From a checkpoint of a small transformer trained on Wikipedia.
Size: 11 layers, width 64, 2 heads of 32, MLP 192 GeGLU.
Architecture: RMSNorm before and after each block, rotary positions, no biases in attention or MLP, tied embeddings, capped logits.
Each number is 500 + 25 x the weight over its row's rms, rounded and kept within 0 to 999. Layers, rows and columns count from 0. Numbers have three digits each. The size before them is the row's rms in percent of the matrix's.

# layer 4 MLP gate, 192x64, rms 0.333, rows 69-102, columns 0-63
094:487483465488490508460512522541521558530526506517476511519523519519469507507499516504512520449479474514505492520507477483464469488510492490512536465491537450489527455546507463476508528516485464
099:505492446463504531528509538493507534520485519479466475488481465457516554504503496505528531501519485491480505481493500489503481468509506513536516484465481440523557504527502494535447511507501483
090:492485476516519527557502504480531511456500575552536514486473501472488483519474499473499507528516458504482500499493512524508450550518489488520498505502479512462518463472460517499501503519499475
104:516511505512490533505522489491538492494518509520507499483507517503525499511463468515524531482502516497523491484476488502500507455532492485505453445507466488453492544557516442448543472498519525
102:525481497487483481522457521512504491467482515496525530483470538469503480508544506501474467526500502494502502525468508471492476519534491477528481521506495527518505487415454514501494436478531503
105:512499547491516490492457504465518519507504487489505514465551511478495467518520516496529488528559466529526496531471482496482477503541496490524513481477523433492531443532498518471515503504498493
085:505508539535512500502514544514500492518493512504526461505512515479526510502463532520520528478461506477489458472541497567499495494506492492481476516504496473550517517504470491456495445545501457
094:491538496482510501496482521525526533450480528523486532483479469514540539503512507455494504520503478509494542486464475529518471502484488497481511512524488537527437537503451458497513492465499519
090:499547518550497517492531517475472502496503496508473474496527488479506482469531542524520531536551492506518459458468497507532468520530492504483472493458510504491487497543502468528546474479483483
105:530494531510538515460495479511458531509484524518474512477505496445473522509554503502501486531465449472512508520473514494464490465498491478472500489505527507540520493427494493482533486502514496
110:433472500491448541510492512496511493478459520512492503526544544538488531521540472486476527506497497530492493485501483499458488540504513481469539524492509516521485458484505484533505525503513540
104:556488487497495530520479500515528528519512516521458529494493555459496521517504499540500458479516496501514511522498466499514465488527465488547503474495505532465519519544524540444499500505517481
102:508503497458498509509498512475452488468495518471481445513503529489540521548504470474494525550512487474500535494519491477476513477540487499549516512523474483531553482509485496483551527488484502
092:523505496525529497499522512499552542467470483511518486533505526516530527509506505520497481468507505436543457523506470499445512525506495523539522498533523499482537467530484495506529536492481520
096:512503482493483517465506498524515440474555489533461511505510503458520520527493525499478474522514505461486524494503528470520473507504516509497451479460510490548463538494476528527522474484534480
098:528490513474556532496475511468493554487506536536525540513500512522508540451505481523510447493517444482498498504463488491512478491490518470504466501468476530476510543508496465500501482507517493
101:465499524505460556485512482513506530490476484496499488513524505473521512440481523554481458483525481475479486493472507516527534448465473495503515495467485515484512530497471460479535515486492468
113:476492474527486529506497462495495480469476475528522527522494496503524565501504483494504500483483517501480506520575499501469470517442496470525531531503509557481529456469513485514486508506485514
101:479501538496546507513498499522523504500435539513486539548502526531514530491463470528483532500502470489492513514524429513518495527465491523511518491532507520465497462488472495468507486491480493
109:523501506529508449526484508481505475461431481515507480534540488500517506551482516513455511468467501489516505481438488495492511499530522521499526492498521494518479491421485494512503497486513505
112:509509497497474497507519480504474509485534524494501462524455532520529498488498558501475541502519468495539526474509520548476512527545554494488443514494492482487530519489491495485508500482440486
110:516512533488546525526509489443506484544528501503516488488474553487524503483525496535492516516527531494529519530473516519478523476481479473550511482485535485558496495484481537466531515492498483
109:479489506421508508502502489492499520527519515500488483516523515513492504519480446507527493472489489512557522551486498489441521513537512535524494488505523544522496547520484506472536524495492529
100:526430493493553496489525475504485518515465528459500469507467531498535515473506472558462520501541506527546495504465464519512521499504500519498500495519476492506477485508511530545499494492471505
113:501529484468494529539546478505488479478453482482463502471501483511480475462475489538477525445514486511535501503492490495521533457496490480502494517495448522537508530516515494442507527503521524
096:522518530502497502494516432512508463495507475469489459474518542491486524461456480495534500580481498493514535479488472468500509507510492456470519487511480488485500484533477507507517503468495467
102:533514502488524478530509527495458495496460477490523475507484487489515487501513514523488497542470523465488516510508493525499420515485530495493505536461482540495485480504534438543507476517475536
100:482508556509533534523513522522482498486467491530510486520526499506509482518477531480472479545484493525540505472467531536502517471451500460515529506528483465498523531460532530522484500539489494
103:527482506483551547499539500511526503479508510513521478516480519475526529524455496528476480484497496490505476499540509523519511537485485521501508473579484471515507513523485495530474476524483438
102:488481463466514531517484475522490473531485506510482507445522461531450502507464473511524526482488517537533495508507511506507492550510486488474500434502501515480473510529493470474502520457520540
085:475519519457503493511532532512568501497476519524511479519504516486515516520493501428484502541465520522472510465465507531504472538506477532490474535481455491484533519500518515489511476511485473
092:482464514512494489453461494490500473513517512522519482526500433477548487527491534535524539475528457460492521511497486525496526473481499470497497475499506529513439520476498506538512495494478481
103:519498520483486509465486481502503511482456498480511516454528502455439515512453518478500479534514496476501477481521518510512529463483519516456527479441455498489544482508533475525516489508511506
097:549492507478535489474474547476474517532548504497467463517504485490492504491508554481529479510474494484512522456492501502485523519533505482517497486451536467542516474508482510464513484473547500
# layer 4 MLP up, 192x64, rms 0.334, rows 69-101, columns 0-63
100:488532450511495491540503538487502475434478500488513524494542537528480475484519499506471499444511510484523468519522544463488496512492489474509490490498502463491545493497509472527509547524522529
109:494482489506495525512513507508450492561531441512518520519508533497490492507503480521469464488497518497481535501471500530480479554508550476525475514493514508476531515467437516483500505464477508
105:510493489473498550528461526478460494509447496512490481528501509499464479516449506463512526498495505459556495511494537456495536500505507537493487493505500522546487527503505485502567522493495505
092:457486477529541494514506475466512514498465493467482498512499531544491499486511507487443515512461487510503488515500534512515548451472507496481529549485511473529510477468447537498513539506496501
099:512521510504535505494420501499475498497442510540503475488499536466515508507483521488505503494461537519567547487507519503505524449501495522517511501510493518490487511531471540498503503534523526
098:495474550514520508539473487488538509481475516504482513482535493465482500493488513512510494489533530520533502541494502513486489516491459473548498437508491477486542480542528551491547472512516500
099:510477496475460457474534505493502490544477506463502539532493516476506468498542538482492476534550492511523497506508536481481502455459492497478472496524557502526522489509508521484499530454501490
103:511492459544502493568489470517499483487494518480511524495483496497495488517504516560507460450507510464505523489509542507493518507499497519483446518570513487461506492447506490470507495515499497
090:477465493469502528486480476506492495510476497518495505457489506496485501477487470489465495498425461476470533461475521501505499450511496513440516506463484519472504532451488551494495504511495526
108:467454527485478480517484481514484504511523530502518513493533507501502470458523515525485473455520555480483503442462487496532481494483559538484476538483513489506485499534461489470518508506480503
112:461457513487545534527507503533498457508454480489493481547472541534514505494510503473485515537531513536511463483525483508514475526495480505500505501468474486506534504516480488525468556479534515
121:473508456487490501502508539533441482501490517461500501508510499543530492512560507472474533526497503518513504508508533551493548512463473494457519517448524500509475510519486465509517508492472500
106:490505498543521481487482485535530473470513475483548489520515469512432468513489506517533459500487480526514461503481500497511513518498482481483506500495484491528417503475468493508472456528497487
112:451477540478522487485478462566537532495501577499506518516513466485499510514490495460529489483449508482499517484519476505514516522496465496494506461496481513481509518478502520494536491457512502
098:524496509517517514473519515501505529485462466492491477511492497504453538496496519455481497485515450467524500489449501484509507490466506508533456533501500450520539522487447465479479488495486553
089:502507514522437514539467528491463493510493518464493484525472477497501545485498504512483497476517491522494491448521521522493430513469487544498519516512497461508490489533520526476508512551462496
101:549470464499496556462522536455550516479476494504515474475518503525513504487478525532500500479517485511505490500491488470522522476514482500500500530534535545468476500491490528506457556530497498
108:473468511488502486530534516509512503441564487512516532506475548512507559496489491502510498528518493492459513514540461499511451495491493503489483477524493482522475509471535495516472545484477534
109:504494498490477482508478544472483482490506453509481496507525484456477495529507534452518504569509503469506468507460531511443520517539519488479512501482516495514494514475525450497541501520533508
102:506467509478507472514501487504521527504511556486516479493508457533498467496515496452520519491524516530505480491488507479480492534517518507520486556499541449511469529466488536544479499449529524
117:464499518511528535511538488512502510490544526480460444528524541517524499507533518503505539515531547499499504481462472452472531504510517493491482496474461507529492499489479466487533481498493454
092:488494497532514521477485489505493492511527491489495497513491499500456490490489520446490484486468576443497510510494543492426483516525529511488503547460482514508537480523468484485479481522508507
079:492495482546485475496497518493515454454508510506490472458487488481501493431506546486489484503514486525422480461489475508554462477476477500510505509502491470508495490499512537521473497480478495
102:506516481540523495529498473480549502520470464498525535499502488533530513518476492535481534445461529501512517533481472496507487541523515510522490521510511489454502457565513522513518473491495507
103:502481496510497448509457501500542518485501450515479544510531472468478540505516524508489481508468457478447486485460502504500517530541492529492496537535527502490490506451476535504523498501524510
096:502505535496498483467520464494486441495548505472520454468488522503491482468500542481542503539489534527504534461516486502444490500491530463455473503481496530483488526531502506479484501493487504
104:530500528530481572489526516494502482468445542513501524519532465507509507517508499499480464507455475468500499441521476485455506532517480521510499548530529480515506492487486499503526508487483490
095:513505458481468459513506481507537506490500494505483552537468464512439453487484487484519534471469472477426490512474512482497459493494473477493484503481516511522476509480495488483517496463505511
098:505504472475509483527486498470518476427498479539486494492480446490505555555478476497526497498524493518519488454501487538513510522497491535479507490524463478491500526511530463487449517498498516
108:512489564528474497483532502496496493498533460499485483514468520485510479494508513503489471479564505484500505531481473489466517457519488516493526521442485513554477479539504551478523496486501476
100:478513516492467489543516518540562503484484475501520486462479484486528529526502534501534489517481508499507523440484528496512503508491530546473506480510497503468569542462527499489489481486501493
107:484507514567480520524455493469506499525512493484496464475474521496460466483488537470516471487467471532473518477505473490516501555527508506495508528490523531475520525497495476522454499466497459
097:511519490514528503505518506538462525516563556534524460472503509527517495478508500548502510487496499499482500528524488492509505452526489522497507522429528505516476524501470462510524531483504466
# layer 4 MLP down (transposed), 192x64, rms 0.307, rows 69-101, columns 0-63
089:518491506473454525462521488495469524521515517516491479515488510470540503515443497471493468514500478545501558505501491533524497511522490517493534524524524501458508523496509459531493496433481476
106:544486497487524489531489505506500503486463552532478511476464487469526482477496486511543558529468497454524532535496494475506496514555495471488528493512465499518506485495476504494440471506489515
100:477495507483493454497530470535517513507553520472516466488514471512543519497547495491497495499522517503479554543505488502486478499525494539512546506491481443490529461487528521517457477518501512
094:491484495511482506518494484495527490479533533500490510477487495519472458517479481542515539453525534466520514496466511470486499517513467509470462501514469506424496511541538468462536506482508510
104:462463495477538475472532533462513489470524494523481511546490464526488510518501467487488497478543517506459506499532513507501540523462530515495516532492520442473498502509533498493541541512500484
093:509550474495477526487550505522500518498508536502527514496483532524529502509474501494464495536497517511485511458521519507576496468494495503506471548498490533520492526446500465523480521490468533
086:515515545500510511530446491466539518519489467491498505480496469535525538521500503506520506496480442449460519518508474535514486513517547518525543513499475488485461477488505481522492466491518525
093:496549537447471516475520507485511516467519476499511472510500484500501490515465495454503482537523483517485487497508493444496486495446505489520554534475516500533492539537467543481513516489525510
082:533537503566500504519537524487483517510532493493488516525515493537499499494529501521532513491584520515527478491480491491518473544478509518528482499510482474511507461522489444473521482513479476
111:488513507508539526519529501493481544486496491520506532514508541514505525485530496463531522479483585478537494509469512533523504525473485495524556503476512510535496531492496469491504476506549483
114:513518518510550474465492531495486491497534508465528515477489458498488442516474478451500497488518504491520513458508535485536531479498499532512461518535473461508522508484528518480503475546461500
098:524489501497510524515518471460543540491543446518506519510518509479485564460468522510497448462493496458490482505498498449501483515508502552523514510509505511495528501515502487496518478453504510
109:470492490458490510418495498490500467493508480457469488532515490509496479517477505506480526513501509480500508460488528483490494463495517495541513518531500478500526436541491459466540496528471514
089:501548481515475531514492502453495476512491442481523479467486478503522467506528505485511479528562485508501503468511517477521500452490495488544507566542527525499486483479508478464496495498478491
097:501522450476492485472503480546500490456507453524472502531493459464522506467512516522492499465522498538568514513446477498486468509464507531498523473522473492501506493498465494474489485486510515
091:497493490467512480498510488527527478509507488485454520464511457479502503499480534521518524556497532496506505531489441522521512473518501514509521487549536494504424493460468505505519498461498523
096:519500547506552480535514510495511474507539520518533506517478516540515484532515465462504521517509507546499485476507489521492481530492540533504519497510439447529538487473521483513501479504519533
111:532459504504501467514531502524476514475504499503504482503507505475523453489546485521495510495497535478495445447479434500513534499568485511478498527487519445519495491491502506501495466485478515
088:512509539488555504499509473541481494523480545510487524511493540525525457489495457524487523454498453492480523534528497507550477528499485512508485469520498475525528496504479510509471531512520456
103:480482513499528515488492459504492522530496547471434504494487527494513520541530490502488494483506495491518515493499540510486468482547528509484489466555457519447526510531501475489474510496459531
083:511496486467463494504487500459474479508507488510568541534494487506504509484480487500507462496457451491524484507527514530508503460549503482510538472508541490458508519514529543524502523465509527
097:512502544480505499556540524530490500528534461496475486498471536508513483503502468541468494523508483486484514498500482508495536453482482478512515450537489452533507531478519494461515544489513484
091:495514489490490547499478521532470509554497494485491473472511486468507473493501499508542483466486529492537482544519474466490538470520502538533456530481490551495474541473502469462490497517503504
094:493482525487488497486517539526489511485540515513433479503473524465454531492529512469491469528493494494502505525538494478456519475483515500498512538493515480564476515465503469477465538513499483
104:531513544498458515511525444488484454527500473459449506483480508505482487484509476526483459510465530496517484528503509507494507476487500442494500519466488522517503495534512470467477483544502539
096:513500549514530463471481517500450522538507454512543472498506455493500527473513493498505501475480464493502507448489531465519501508482515485529534508505546520507480497506487471491527561500508469
100:479503510471516582469488495472536518481550453505533525509529522507488515483509544486537501460529539521498505471477509516486514500502487521509500447523518513489482532485492478455513505507505492
095:558532502526536524501513513518500488506491475535511439534535530498528521540541553497460482490514498535512501484491494497511501495481478457505502494524467475470517534478537497540490505518506520
096:487497521516483485530506477519485516519509519491514489506497536501466443455536508508467495510484488524488537532482502446514524454520498482522483560456504486478490478456493544520522504460514495
109:499503497480467518488480461475497516496503531487461513529503494511465509471529477483491522479510494543534515525461485513512420535490500527470422495470490471508504500521527511514482508472505521
087:542483498495518521487452508456447489477484512477502536485510513513519481488503505504490519461530491499518519534512437520487486524477501482522496509528493463506421481512461503480517522521505459
100:477511482469573523483530525491491511464505538532507501507537534505472521507484450476481550536532514487522477509487518511521478488479503535505504521506499462538488460446505504505524505505520500
099:502480500498465473481497493474528514483440476444468501547506500482467490526487496496550496502485486464498477521508491534499505479541528516526516489490457461508534498503540512514468481520451529